Weights of a small transformer language model.
Size: 13 layers, 2 heads of 32, 1.38M parameters.
Architecture: LayerNorm before each block, no biases in attention or MLP, some layers without attention, attention sinks.
Training: a variant of Adam for these matrices, 113M tokens, 6891 steps.
Each number is 200 + 40 x the weight over its row's rms, rounded and kept within 0 to 999. Layers, rows and columns count from 0. The size before them is the row's rms in percent of the matrix's.

# o: layer 6 attention output (transposed), 64x64, rms 0.182, rows 13-33, columns 0-63
# v: layer 6 attention value, 64x64, rms 0.174, rows 14-33, columns 0-63
# q: layer 6 attention query, 64x64, rms 0.166, rows 32-63, columns 0-63
# k: layer 6 attention key, 64x64, rms 0.17, rows 32-63, columns 0-63
o13,089,215,175,216,163,239,208,180,199,242,231,232,258,145,206,128,181,162,194,235,171,191,225,238,189,173,200,145,201,189,258,183,208,194,217,155,240,173,249,122,278,144,254,181,210,171,226,230,189,161,137,256,108,159,158,156,189,239,140,277,236,228,227,243,153
v14,090,225,186,190,174,164,211,114,218,181,196,219,251,348,196,165,240,185,234,226,180,130,242,121,173,220,170,203,231,184,143,286,135,244,229,224,222,181,179,184,191,216,237,220,248,207,265,216,253,156,167,186,190,212,200,191,258,160,189,213,236,198,220,154,168
o14,091,172,233,194,195,267,246,170,210,218,124,159,131,259,206,240,180,244,210,157,227,248,228,189,189,158,114,206,165,233,205,227,200,248,221,207,234,160,168,262,162,217,191,272,271,234,209,133,188,178,171,135,282,233,238,156,172,183,168,153,189,153,226,245,208
v15,089,139,196,163,238,229,188,206,142,231,222,182,131,182,133,217,171,200,185,239,185,163,193,130,198,172,216,214,105,199,309,232,254,251,193,136,220,202,186,219,257,197,135,202,231,182,225,161,168,198,213,175,211,230,163,269,163,215,184,195,192,313,214,238,169
o15,108,195,131,193,250,196,201,238,201,267,244,177,207,225,245,154,221,168,146,230,221,179,221,146,177,250,186,169,233,188,167,169,176,246,212,194,275,235,215,153,230,217,202,102,219,208,108,233,261,121,225,239,228,151,160,242,207,210,221,209,115,269,215,187,187
v16,102,195,210,223,185,213,167,241,203,182,150,174,211,213,212,191,300,183,198,226,233,174,166,265,363,140,171,178,164,189,195,205,189,215,202,139,199,226,94,208,179,196,178,179,189,235,222,245,178,136,183,225,193,221,156,138,249,186,251,233,247,209,233,232,204
o16,078,226,128,249,192,206,204,125,190,201,214,191,167,187,189,255,225,225,243,225,156,231,234,180,161,141,113,204,232,209,235,232,187,232,240,242,168,213,272,299,171,182,166,169,187,240,161,165,218,226,164,251,259,216,251,241,110,179,219,173,142,223,166,244,164
v17,090,187,152,142,235,223,305,264,259,303,244,211,264,204,219,177,195,187,208,230,194,258,186,150,203,134,183,210,240,214,232,240,239,199,199,160,154,197,203,207,251,207,221,160,116,170,179,184,208,226,239,183,182,229,202,208,159,211,227,135,223,169,112,181,141
o17,100,221,187,240,164,140,216,181,232,161,238,187,246,183,171,243,187,251,205,210,137,136,152,226,160,199,124,190,142,237,217,210,273,261,198,127,197,163,230,184,194,177,236,216,287,230,158,184,248,187,219,221,138,182,271,159,245,191,209,267,268,151,220,228,185
v18,104,224,256,199,128,194,184,123,234,152,216,204,188,280,230,186,236,230,183,196,197,189,246,257,109,216,156,167,202,221,170,260,185,172,246,165,245,197,203,163,176,200,219,227,231,219,244,189,218,155,155,171,197,145,259,139,294,213,185,188,123,174,276,183,166
o18,121,160,206,210,221,258,262,191,196,203,186,191,134,280,192,206,98,165,180,232,226,281,212,150,140,165,126,211,224,181,218,188,224,190,233,243,220,204,199,236,213,253,183,248,219,265,263,121,187,179,215,84,223,213,202,188,227,182,194,155,199,235,175,188,231
v19,091,269,173,240,197,194,211,162,183,150,188,220,100,235,218,248,220,240,191,176,224,130,253,252,120,198,175,250,226,166,155,264,248,180,168,245,225,185,195,158,208,147,227,228,199,216,217,244,210,139,172,177,171,230,318,150,205,209,258,194,165,165,197,189,172
o19,091,184,238,164,192,253,267,192,215,207,161,205,211,298,116,171,149,183,229,173,233,234,171,196,195,146,175,187,203,216,261,210,214,139,237,189,135,148,241,201,165,193,116,264,182,283,232,198,254,188,263,145,210,196,197,188,233,206,183,172,216,233,230,124,242
v20,101,181,279,194,181,211,224,143,182,171,218,225,101,255,211,212,168,225,157,211,185,218,238,132,113,200,193,208,177,215,145,239,280,206,151,129,255,207,226,189,196,183,146,229,265,198,223,186,184,117,218,177,206,156,157,215,280,215,215,160,179,232,241,184,150
o20,119,164,159,219,232,251,204,216,218,270,213,216,147,222,197,125,127,133,177,212,260,205,246,175,111,212,137,197,246,186,233,171,177,169,258,246,259,239,185,178,207,254,189,160,202,261,181,145,235,177,183,194,224,234,187,120,200,172,225,208,155,256,261,199,247
v21,100,217,219,189,152,204,197,209,179,242,265,151,208,234,184,241,162,197,172,215,215,200,193,259,141,259,155,177,101,231,191,171,222,192,290,177,182,273,193,186,281,206,200,212,176,187,204,236,131,265,197,172,202,222,151,256,206,252,152,161,183,245,159,231,107
o21,100,219,177,149,225,177,198,191,205,252,285,176,240,143,263,232,218,212,233,300,164,83,143,184,242,212,172,167,195,218,249,191,167,233,179,140,227,225,170,149,208,189,195,179,236,169,160,263,200,163,191,249,144,208,179,243,174,186,265,211,199,182,199,222,123
v22,102,194,126,130,189,236,117,150,179,196,155,192,301,292,234,224,205,194,123,213,179,204,218,220,206,196,205,223,185,180,142,165,244,163,204,273,230,164,238,179,247,197,208,202,232,185,163,256,204,264,214,214,165,135,281,243,222,206,160,185,209,237,200,181,159
o22,093,238,216,226,233,181,245,298,155,205,202,243,123,233,180,144,144,197,193,240,251,143,176,161,164,203,232,183,255,172,166,213,287,91,199,186,168,285,195,199,162,180,187,213,169,148,173,197,228,192,253,175,226,169,229,192,233,201,235,229,155,250,241,216,170
v23,095,185,160,222,217,192,180,180,170,135,218,218,274,258,219,253,206,197,158,219,194,183,226,237,235,233,181,232,143,207,223,173,155,177,152,282,186,158,157,180,238,180,210,216,138,292,177,144,194,218,202,183,218,172,157,287,243,198,90,216,248,262,217,242,176
o23,094,198,192,120,268,277,217,223,154,251,210,203,290,221,144,205,223,174,183,229,215,132,115,208,200,223,237,159,248,176,217,212,199,180,198,141,189,246,231,151,256,224,182,184,199,215,196,221,240,199,232,186,139,205,201,211,188,216,218,105,144,285,155,164,157
v24,091,256,278,179,208,156,227,209,261,200,223,142,251,210,155,202,270,212,219,196,186,274,171,195,181,272,152,167,156,209,192,177,174,152,206,207,174,227,171,225,189,164,216,199,209,213,259,226,199,251,226,172,161,250,146,154,137,175,216,234,294,181,173,290,270
o24,091,242,159,229,180,173,247,187,188,163,140,240,191,121,202,172,219,250,229,235,151,273,201,160,267,90,242,219,218,228,203,203,240,192,201,219,208,191,186,269,227,187,240,208,261,173,235,215,156,186,162,179,229,154,236,198,157,243,174,249,189,107,205,269,146
v25,104,143,244,201,183,174,191,216,233,221,152,208,282,195,150,189,187,210,175,194,191,195,188,208,140,300,182,177,106,237,254,142,157,222,220,179,185,174,244,201,211,181,245,183,191,238,209,236,158,197,163,202,214,167,102,325,215,216,172,184,208,238,195,270,229
o25,092,190,188,170,220,261,176,197,165,231,169,218,237,177,263,217,225,185,208,190,236,175,222,281,272,151,219,251,205,149,187,197,206,223,161,248,212,206,163,105,203,279,207,171,223,185,239,185,107,182,247,192,187,224,153,266,184,226,196,119,178,203,138,116,237
v26,078,162,267,204,230,201,163,191,244,186,301,157,236,178,206,156,218,165,193,180,174,148,228,203,143,186,167,113,284,202,176,216,142,170,160,224,173,236,127,256,166,206,271,186,216,191,137,123,183,226,226,191,249,220,251,207,209,205,184,184,223,170,155,160,259
o26,107,233,175,225,198,123,260,191,257,198,201,167,226,177,273,254,139,225,230,213,171,180,167,239,202,153,174,212,180,194,203,210,192,232,205,170,115,225,141,205,250,169,224,299,267,182,128,181,145,255,171,264,136,219,255,159,202,185,174,254,204,203,193,231,165
v27,103,218,233,173,221,143,199,155,155,151,217,228,159,249,148,197,177,206,230,201,140,234,264,49,199,235,238,212,227,252,126,257,180,228,122,289,199,187,177,226,207,198,206,248,190,196,176,228,194,208,196,178,165,215,252,189,224,152,166,216,254,217,166,214,197
o27,102,125,201,156,228,213,198,229,233,148,118,176,222,164,184,224,193,168,199,190,201,313,192,238,200,137,217,205,290,182,161,230,234,195,209,256,177,246,105,280,192,223,188,216,170,162,248,195,214,213,176,268,229,214,195,122,211,181,192,230,163,158,184,254,198
v28,100,164,172,215,194,231,268,160,215,181,126,180,244,174,210,262,197,283,200,198,210,208,185,257,202,236,215,206,84,246,211,162,224,187,147,254,197,216,164,181,192,183,208,228,171,198,121,255,183,226,166,232,153,162,174,209,270,196,91,194,174,183,242,238,153
o28,086,224,211,150,253,279,223,234,193,189,260,229,241,140,170,181,210,163,173,275,222,205,215,159,182,199,258,154,293,217,236,206,157,162,233,217,186,225,245,153,174,115,146,176,181,169,231,226,212,179,216,256,134,145,187,169,127,217,249,255,191,210,215,154,173
v29,082,258,139,197,192,200,227,241,315,252,166,163,272,209,275,171,213,184,160,204,274,171,206,155,239,209,173,136,215,151,171,256,198,171,213,201,213,223,127,161,203,224,249,173,175,232,212,179,163,157,142,216,196,162,209,173,217,220,267,169,196,181,170,109,199
o29,098,180,220,186,185,127,126,138,214,243,240,188,177,258,296,194,172,202,187,204,214,155,224,229,240,171,128,280,134,195,205,184,186,181,245,187,136,239,256,234,154,183,194,280,208,236,238,160,223,190,158,183,203,251,207,191,194,154,247,116,204,154,201,184,181
v30,095,173,151,213,198,207,94,262,143,197,126,235,231,154,182,195,188,255,231,197,207,277,254,211,298,205,206,225,126,214,200,218,207,170,240,244,179,192,187,168,255,214,188,210,208,221,162,238,214,118,169,197,159,174,101,250,208,216,225,218,180,220,172,147,197
o30,086,241,224,137,232,141,201,200,179,166,240,181,163,249,186,185,282,129,167,135,221,190,174,181,262,217,237,193,243,151,161,140,212,238,201,202,229,177,213,182,162,251,161,201,209,182,237,207,209,204,236,126,282,237,227,285,193,261,211,133,138,180,153,165,222
v31,096,196,264,202,241,159,236,221,135,209,147,225,101,188,196,187,162,233,269,189,232,281,269,102,226,198,228,238,182,202,170,280,272,154,148,234,229,186,178,161,199,202,204,233,260,153,219,223,203,144,166,207,178,209,173,200,177,181,266,218,175,191,228,180,201
o31,118,163,245,204,185,241,176,199,189,165,116,197,113,219,148,162,244,193,193,167,247,284,252,187,230,221,244,243,227,178,140,148,200,203,222,254,205,151,156,259,196,214,155,123,197,232,245,207,203,205,189,151,290,217,169,209,155,198,162,220,188,165,263,206,265
q32,096,181,264,193,153,121,206,265,155,270,129,153,166,290,213,232,248,204,153,225,247,187,212,176,182,146,204,182,210,187,185,229,179,175,180,198,257,205,234,192,186,172,183,218,275,141,155,141,174,230,183,258,194,201,172,220,250,148,237,209,235,258,264,195,142
k32,097,197,209,221,244,235,189,170,202,107,167,185,205,216,133,196,249,187,167,204,176,203,234,233,82,246,211,126,225,186,212,246,164,192,192,128,215,238,233,192,209,146,171,255,145,187,196,137,193,173,158,153,286,194,247,216,203,253,211,193,196,223,246,282,237
q33,105,189,244,273,167,127,268,245,207,243,128,141,195,267,179,232,251,148,194,260,244,148,238,211,216,193,209,224,206,190,159,166,195,217,147,195,234,186,257,171,175,154,194,189,253,172,176,150,191,198,183,228,216,227,202,205,265,190,203,234,240,229,238,172,74
k33,097,167,175,212,209,200,146,183,220,182,213,199,177,259,150,181,230,172,186,220,206,216,220,208,79,249,164,143,233,208,296,237,175,143,205,74,213,232,205,201,204,185,185,271,234,189,201,147,170,129,151,203,240,201,190,241,250,239,189,182,226,247,230,209,247
q34,102,179,183,205,186,236,165,176,188,200,272,222,207,132,215,135,185,214,181,160,120,218,188,190,249,267,177,203,202,278,251,166,232,206,207,217,185,177,155,227,239,226,203,187,156,226,240,258,208,172,276,186,162,103,282,184,139,205,165,167,124,164,140,190,223
k34,088,193,199,188,190,217,210,167,133,230,223,244,236,220,269,232,173,188,221,211,216,181,158,162,244,58,217,264,166,209,188,191,289,225,214,201,155,144,188,223,229,102,220,192,191,238,211,195,178,225,220,212,189,170,164,235,207,165,186,211,143,160,177,87,186
q35,091,218,237,100,188,180,166,145,250,217,279,184,244,162,228,120,198,213,174,181,146,172,138,232,238,221,167,185,255,214,187,236,215,203,224,240,147,219,159,233,207,227,212,164,172,207,267,256,258,236,223,191,145,199,178,236,160,209,164,174,90,150,205,229,209
k35,107,212,211,161,211,193,158,185,188,212,172,215,192,232,297,214,229,206,154,148,138,181,194,222,292,175,266,206,171,197,151,232,238,282,205,233,155,114,205,186,191,175,195,159,226,207,243,225,251,230,256,218,158,157,223,192,158,128,189,217,219,164,175,94,158
q36,110,224,113,272,254,206,238,190,172,145,249,221,182,213,241,237,182,211,206,176,221,165,189,205,211,210,192,192,198,154,227,171,139,302,161,159,218,201,152,159,292,177,188,210,151,203,80,179,144,212,170,174,266,267,183,178,189,224,152,168,211,215,205,221,213
k36,122,169,213,182,183,174,148,233,184,219,184,96,231,200,92,279,135,212,203,256,157,210,210,206,169,269,164,158,211,239,159,182,232,136,210,273,243,244,213,204,180,259,185,184,254,185,184,174,241,135,205,188,188,247,212,171,186,237,247,234,198,178,202,264,240
q37,108,265,191,235,156,179,209,178,189,131,180,175,189,169,186,173,203,328,225,266,244,274,160,156,181,245,196,170,237,220,244,184,212,176,213,221,221,239,115,136,194,244,219,230,212,163,210,225,147,212,150,135,262,209,211,131,186,260,216,149,181,212,183,215,176
k37,153,223,231,214,120,173,163,220,152,212,205,146,234,214,213,262,193,171,248,233,244,187,169,220,191,252,156,134,203,268,251,160,186,158,256,174,311,281,170,131,183,193,211,234,183,191,205,168,150,224,158,173,233,181,190,147,234,239,218,144,150,238,191,228,236
q38,103,253,237,180,245,157,214,117,276,222,206,215,224,203,162,180,223,171,257,240,267,199,175,146,161,213,175,258,175,192,251,150,213,164,214,219,214,197,234,185,213,129,186,220,115,220,261,161,191,236,287,213,226,196,229,193,168,186,209,113,263,251,165,158,170
k38,113,154,206,201,99,174,145,207,206,190,248,221,201,210,160,226,199,153,213,190,170,209,208,186,214,302,126,166,160,226,259,232,165,261,190,161,248,248,171,233,138,186,265,246,233,149,178,182,204,221,192,177,211,133,231,207,190,215,191,231,261,264,105,202,226
q39,107,186,163,206,224,370,171,163,114,219,180,202,233,161,195,221,135,229,194,204,154,211,212,172,211,185,237,215,179,250,238,212,199,228,193,217,235,134,152,194,244,162,198,137,246,259,227,256,177,209,173,236,228,210,137,202,148,226,168,188,210,242,224,148,199
k39,103,234,177,301,205,169,177,216,272,241,252,142,148,235,211,242,187,230,197,153,213,195,168,211,226,248,170,149,215,206,137,180,184,206,207,178,187,177,183,109,200,186,195,256,159,165,153,131,222,178,188,169,263,250,207,186,245,245,275,169,165,257,239,269,170
q40,091,270,245,196,128,260,160,204,154,222,214,224,266,181,187,165,199,205,221,106,212,250,196,148,256,255,188,207,118,245,177,183,178,179,130,175,223,189,223,255,201,205,210,167,256,267,193,195,231,234,203,245,237,221,143,208,224,188,168,151,148,159,135,148,175
k40,089,262,226,287,145,172,228,253,209,160,248,226,206,194,195,183,167,198,223,195,161,174,173,223,306,236,137,100,226,167,206,174,165,249,196,235,220,260,205,178,221,134,236,207,162,239,236,226,200,143,151,161,233,220,195,178,258,210,239,197,241,125,173,211,236
q41,113,240,266,192,271,172,197,150,164,244,271,105,239,287,209,248,205,153,191,230,188,148,90,180,195,145,189,185,255,224,200,187,206,170,250,211,186,195,202,197,252,166,207,242,165,152,226,169,248,233,229,203,183,185,189,194,196,230,209,102,206,223,230,162,176
k41,109,133,170,106,192,192,167,192,222,210,250,188,164,200,214,171,188,242,156,137,221,270,204,236,252,259,220,159,184,216,187,258,237,277,192,247,297,156,161,244,202,190,209,146,172,177,230,188,287,197,252,184,148,165,181,192,214,151,193,192,274,172,186,188,178
q42,098,191,209,167,240,156,175,201,194,213,259,91,222,222,238,270,234,152,168,179,161,169,152,227,219,208,196,167,203,240,185,237,199,279,179,191,266,202,209,213,168,221,194,257,223,134,156,137,262,228,185,214,202,196,203,264,172,212,89,188,117,212,191,249,208
k42,099,148,177,205,245,190,163,177,117,193,155,143,197,263,185,197,202,240,191,172,175,271,177,229,172,164,263,121,239,232,167,215,222,229,204,341,237,207,169,255,214,237,216,165,200,219,243,172,267,143,199,175,162,219,184,188,151,162,203,247,211,236,243,187,193
q43,108,244,213,166,204,187,232,234,199,163,259,191,228,182,199,127,125,246,262,278,203,221,166,212,252,185,202,210,211,240,181,226,213,164,254,219,158,255,93,177,280,239,228,181,192,167,197,245,183,153,223,192,191,228,164,209,241,215,234,147,149,103,180,168,156
k43,100,236,210,185,128,203,273,207,158,228,194,204,204,211,264,153,163,268,159,156,277,213,122,235,205,197,181,197,203,175,173,159,243,179,201,145,216,215,198,193,217,168,121,191,174,219,253,221,267,222,161,211,246,207,163,175,255,147,146,166,258,151,167,121,253
q44,096,172,182,244,158,210,250,183,213,251,170,213,173,164,206,233,183,209,213,220,189,109,232,163,161,201,133,188,167,167,240,109,186,178,196,129,168,236,179,206,181,253,235,198,169,242,242,234,133,237,219,217,231,192,308,167,152,222,155,120,162,255,202,178,253
k44,094,216,210,212,209,246,162,243,195,238,218,193,280,170,208,234,204,239,157,131,219,231,197,146,296,209,181,245,210,240,242,225,229,190,169,223,244,189,167,218,247,217,212,125,191,214,231,217,135,204,125,180,157,125,230,209,123,245,206,193,137,203,152,228,110
q45,103,161,194,184,212,140,118,221,221,184,192,257,235,198,191,209,197,158,216,276,168,254,231,263,206,94,229,220,173,201,225,231,131,285,267,151,203,182,177,238,229,209,236,162,239,151,207,183,99,174,164,249,199,169,172,196,231,208,220,250,183,181,197,158,167
k45,103,255,160,251,233,164,279,178,170,180,177,138,228,241,205,222,215,250,178,203,227,178,196,237,115,201,205,192,148,188,274,202,174,224,190,234,100,159,269,191,151,248,179,227,191,161,122,148,205,202,127,197,279,209,190,256,231,155,175,179,227,209,210,200,179
q46,092,241,144,174,245,143,172,186,248,132,195,189,200,197,170,218,239,268,213,266,204,192,255,173,209,160,182,225,254,124,254,229,163,227,181,220,218,217,160,220,172,194,130,270,257,238,250,209,213,141,185,172,257,217,160,192,150,132,179,189,179,246,168,233,285
k46,092,202,210,184,159,184,219,208,180,218,123,232,139,208,211,248,186,230,141,168,120,250,198,182,185,161,215,188,122,249,169,225,241,204,237,172,193,154,255,199,224,221,186,218,305,261,180,226,146,244,168,154,229,213,232,218,136,186,129,196,145,248,127,154,209
q47,096,198,171,274,153,189,159,202,153,169,224,206,186,155,236,186,166,234,152,203,101,179,187,194,264,235,163,252,212,222,167,157,220,260,201,192,289,239,191,192,177,194,222,207,134,179,235,251,289,253,165,179,212,220,222,192,206,216,103,218,173,125,176,232,242
k47,095,219,237,179,231,183,152,216,144,174,154,145,206,246,207,195,226,251,190,198,168,214,134,226,288,232,222,221,258,271,170,229,155,182,217,194,232,199,166,149,245,250,194,113,208,197,280,258,235,189,167,200,157,102,176,142,149,215,215,239,174,249,229,206,196
q48,056,256,146,180,184,215,246,210,184,222,166,222,218,208,251,157,134,295,176,123,156,161,213,176,240,142,206,191,199,195,242,208,211,151,221,223,145,256,141,217,284,261,130,232,165,195,219,190,243,228,276,181,163,180,154,202,225,192,173,143,170,163,169,249,213
k48,063,208,249,192,141,208,259,228,219,181,212,163,224,213,196,272,216,163,205,164,158,232,192,213,154,261,126,198,133,225,214,101,203,199,167,292,228,161,217,229,194,203,252,139,225,258,183,162,147,133,157,215,211,264,256,163,213,221,194,212,164,254,253,209,212
q49,056,244,304,201,222,171,226,164,259,190,204,176,254,192,188,138,233,174,207,194,242,176,209,175,186,177,272,203,171,194,176,166,202,223,237,180,197,258,169,180,263,173,186,156,271,181,183,164,237,187,271,205,241,251,124,196,261,155,147,177,147,123,160,166,142
k49,071,145,248,216,204,251,255,241,212,226,206,170,142,249,194,203,319,201,178,213,213,213,212,203,126,322,182,170,271,191,191,191,168,194,142,283,197,233,158,198,168,217,207,189,180,207,220,178,202,183,157,211,170,237,236,180,140,220,165,231,255,240,128,222,200
q50,073,191,160,338,142,205,176,249,136,196,167,186,230,216,172,239,189,184,127,208,238,219,191,202,115,224,210,256,195,267,127,179,170,228,160,193,192,129,230,198,187,217,206,185,207,175,116,181,203,176,161,253,251,154,140,204,215,221,221,237,231,241,171,206,193
k50,079,152,261,184,258,208,195,209,241,261,224,238,184,190,136,233,185,141,242,241,164,176,202,232,137,202,150,125,202,254,299,257,256,154,234,181,249,182,190,209,183,187,263,231,189,198,250,155,182,150,180,160,194,189,194,177,125,229,214,158,118,212,213,231,197
q51,105,209,228,95,268,273,205,153,192,236,214,227,227,130,169,140,182,219,186,200,189,234,216,163,169,207,278,230,154,210,258,200,228,179,195,217,171,187,196,247,206,228,157,165,248,234,279,207,220,97,229,211,208,197,253,213,127,185,221,156,145,158,179,161,199
k51,086,246,189,290,197,126,221,191,288,143,158,254,174,225,246,181,165,240,228,208,201,204,171,234,198,195,222,204,236,146,157,204,164,274,160,191,141,215,186,187,237,212,165,200,176,221,167,155,273,193,156,199,168,264,224,240,227,215,122,183,274,177,237,141,153
q52,102,207,208,249,129,199,166,208,190,221,192,189,164,230,169,227,209,225,259,232,295,239,214,227,222,171,140,160,226,184,216,190,189,146,254,205,216,211,197,175,181,205,222,226,189,134,180,206,147,235,111,142,199,241,196,155,260,235,324,191,286,175,235,224,158
k52,088,244,195,266,149,165,161,205,126,200,203,121,192,234,209,225,166,178,259,221,236,229,177,182,232,272,189,194,184,285,244,203,179,143,275,199,292,285,151,118,201,249,236,194,183,137,217,165,197,224,141,219,177,213,207,203,234,178,205,202,196,224,183,193,162
q53,140,256,232,265,172,150,186,224,209,181,124,157,213,280,195,276,241,161,218,218,236,214,174,229,174,212,173,155,172,230,164,152,160,198,223,200,222,195,259,183,126,213,251,204,196,196,145,123,255,252,147,170,185,243,132,194,245,234,229,243,241,241,157,249,223
k53,073,203,212,126,151,207,169,202,195,243,173,223,222,128,246,189,181,226,239,216,179,247,175,208,203,261,231,228,193,265,226,184,300,139,267,232,213,226,179,144,214,234,152,149,171,275,196,234,177,209,218,165,170,107,278,191,207,220,140,196,140,195,170,188,163
q54,092,235,216,226,173,171,278,219,171,167,216,134,246,243,159,194,199,231,243,302,231,168,153,229,190,233,178,179,277,206,211,155,195,210,186,249,222,264,145,131,255,272,240,245,144,152,197,197,169,187,182,126,226,200,172,212,210,249,187,137,162,228,239,225,202
k54,084,176,209,171,152,228,159,189,143,214,189,202,211,191,254,237,185,235,177,143,227,314,147,238,191,230,232,221,261,235,176,233,314,160,216,205,219,187,160,192,233,207,159,124,202,197,269,256,200,207,232,212,93,167,234,184,180,187,163,190,191,169,165,161,166
q55,102,149,255,199,242,212,185,195,143,210,214,220,223,242,136,169,247,142,213,193,201,252,301,186,238,153,206,236,219,213,145,250,206,221,132,216,277,236,170,202,144,121,218,266,189,189,204,165,197,195,162,217,212,210,196,223,212,147,231,159,111,180,141,136,182
k55,107,184,196,252,162,164,216,227,221,184,161,151,137,317,164,221,286,208,166,198,183,230,156,184,92,279,157,139,175,157,191,165,165,232,198,191,204,190,229,247,239,104,224,257,223,229,217,207,198,227,175,183,246,175,251,213,166,206,188,192,222,184,193,166,193
q56,096,224,151,286,289,166,249,180,189,169,178,179,214,222,207,220,194,220,195,225,142,215,232,168,209,218,185,249,147,136,154,145,185,218,220,208,178,150,173,148,184,206,218,130,234,287,141,225,265,181,174,242,169,266,212,236,138,164,205,204,178,150,131,201,254
k56,093,215,226,269,224,263,233,166,271,197,170,215,141,188,167,175,173,256,235,243,220,158,220,160,137,213,245,228,171,238,122,200,141,168,155,177,247,228,225,142,227,167,183,287,184,198,170,233,219,169,176,160,281,218,217,213,214,222,95,211,202,229,214,239,172
q57,091,186,105,164,222,153,208,242,244,181,242,168,238,169,123,178,180,225,255,229,254,207,216,206,141,168,204,248,203,198,164,122,201,267,219,236,203,186,283,226,193,198,233,185,253,168,154,195,164,131,212,197,179,270,143,267,193,166,145,229,234,193,203,260,167
k57,093,224,171,276,225,158,235,152,153,208,158,246,211,207,200,220,132,247,124,181,137,180,251,162,140,179,224,203,238,155,155,254,225,186,156,187,96,211,264,182,147,218,213,260,210,184,158,246,233,200,190,192,240,271,196,253,171,221,188,245,181,169,159,164,221
q58,114,203,127,220,190,234,160,252,178,209,151,155,225,182,156,234,233,200,237,177,207,173,255,187,258,159,140,259,277,162,149,291,253,183,202,214,207,193,250,154,160,199,125,250,173,167,160,228,263,178,165,223,179,226,245,181,231,199,226,241,234,187,203,248,278
k58,114,177,264,238,198,250,101,159,221,190,154,214,161,185,186,211,196,163,140,181,181,199,288,234,130,130,238,201,142,209,177,210,149,210,200,95,257,217,253,198,210,135,188,208,267,206,228,236,158,220,195,230,187,242,178,192,163,177,233,195,143,193,258,228,206
q59,101,192,194,233,247,204,210,240,214,197,196,117,131,160,192,183,209,119,340,161,222,192,225,153,226,205,151,237,178,169,196,261,210,232,244,184,218,214,176,191,194,192,159,195,158,217,160,197,199,219,212,212,187,282,260,178,278,184,163,223,274,190,259,192,140
k59,094,150,134,250,205,231,157,155,188,207,258,144,189,180,168,267,167,201,148,201,207,208,221,226,199,212,169,206,193,176,153,153,111,260,182,231,197,249,219,223,227,244,184,174,187,127,181,205,197,205,202,285,221,224,181,228,203,190,131,253,190,326,228,144,241
q60,093,193,188,238,184,201,203,175,192,260,216,127,260,252,119,223,235,152,190,180,247,168,157,191,199,188,220,205,226,152,208,165,220,205,196,241,175,195,289,261,169,182,185,260,173,73,188,153,188,200,177,228,175,247,162,220,237,203,232,198,268,204,287,223,144
k60,089,197,155,224,259,173,130,135,230,156,232,245,204,181,205,194,206,192,170,201,177,197,337,214,162,176,196,142,195,113,180,250,216,245,149,179,148,174,220,219,203,210,240,161,217,228,177,278,236,181,242,228,162,225,208,274,203,159,229,240,152,139,184,200,167
q61,106,221,249,184,264,298,244,171,213,198,149,174,246,183,130,156,278,197,249,153,250,190,155,131,157,234,234,162,220,154,211,229,177,160,195,215,158,152,300,233,143,174,205,199,207,187,251,217,172,174,135,194,225,214,157,234,172,209,242,231,219,184,218,238,172
k61,105,164,187,226,232,238,168,213,224,191,235,277,205,163,205,236,116,222,209,227,161,151,301,187,174,180,135,139,184,151,152,144,216,217,167,195,143,197,233,171,187,120,189,291,271,253,170,206,192,219,254,212,163,206,226,232,233,217,263,156,173,183,179,218,216
q62,104,205,229,196,239,161,238,226,203,136,186,213,184,233,171,185,173,196,230,307,196,178,218,177,157,161,225,216,201,266,234,173,198,152,281,127,197,255,185,219,175,234,274,248,200,211,256,127,223,131,187,160,274,205,191,215,267,201,177,157,121,154,180,203,196
k62,103,179,218,173,168,223,243,240,159,272,166,237,189,209,244,172,167,283,105,187,172,257,169,184,213,188,161,262,175,218,200,254,233,206,165,231,144,174,205,269,228,202,136,174,219,291,205,205,172,242,252,180,188,136,176,148,135,205,157,217,204,142,153,198,222
q63,107,240,202,177,176,225,177,151,178,188,220,233,232,153,229,145,143,283,224,235,215,243,159,200,182,148,211,214,267,217,217,223,223,196,264,186,180,229,92,170,246,183,183,216,244,210,223,311,215,191,195,179,163,174,177,120,164,269,235,141,206,163,218,145,180
k63,103,180,262,172,126,134,165,253,185,232,208,187,226,207,247,146,189,233,190,177,259,210,187,210,246,229,183,156,193,225,226,149,229,149,296,117,294,199,180,164,194,235,179,184,182,158,208,206,222,248,190,205,221,147,156,161,288,173,202,121,203,230,236,198,224
v32,098,226,242,123,165,207,159,249,194,237,185,177,207,121,150,229,122,209,250,196,239,128,177,259,233,218,148,190,231,236,220,309,219,221,235,230,203,175,167,229,184,137,178,188,189,182,178,204,154,182,187,266,163,203,237,206,130,206,180,201,146,274,209,261,216
o32,105,229,198,135,181,170,58,206,168,174,232,120,187,231,166,152,223,200,209,188,179,241,143,211,225,296,219,154,210,195,223,198,186,155,290,182,253,231,179,233,174,161,180,176,198,208,217,268,241,223,232,215,182,226,116,221,230,176,222,204,226,187,254,234,184
v33,113,182,148,220,188,221,271,211,238,225,110,239,146,169,196,284,203,220,196,166,230,148,222,249,183,231,219,206,79,168,136,176,206,211,187,136,208,195,221,191,204,125,198,182,220,150,265,243,141,247,171,230,196,185,222,192,178,214,262,199,201,270,232,243,210
o33,094,257,177,180,303,129,162,195,176,251,277,139,186,151,185,151,232,180,177,289,208,151,189,132,285,225,260,243,233,187,214,196,214,163,152,213,225,184,212,158,186,216,223,134,234,143,183,218,247,168,217,208,185,172,198,230,193,206,244,233,218,159,152,216,166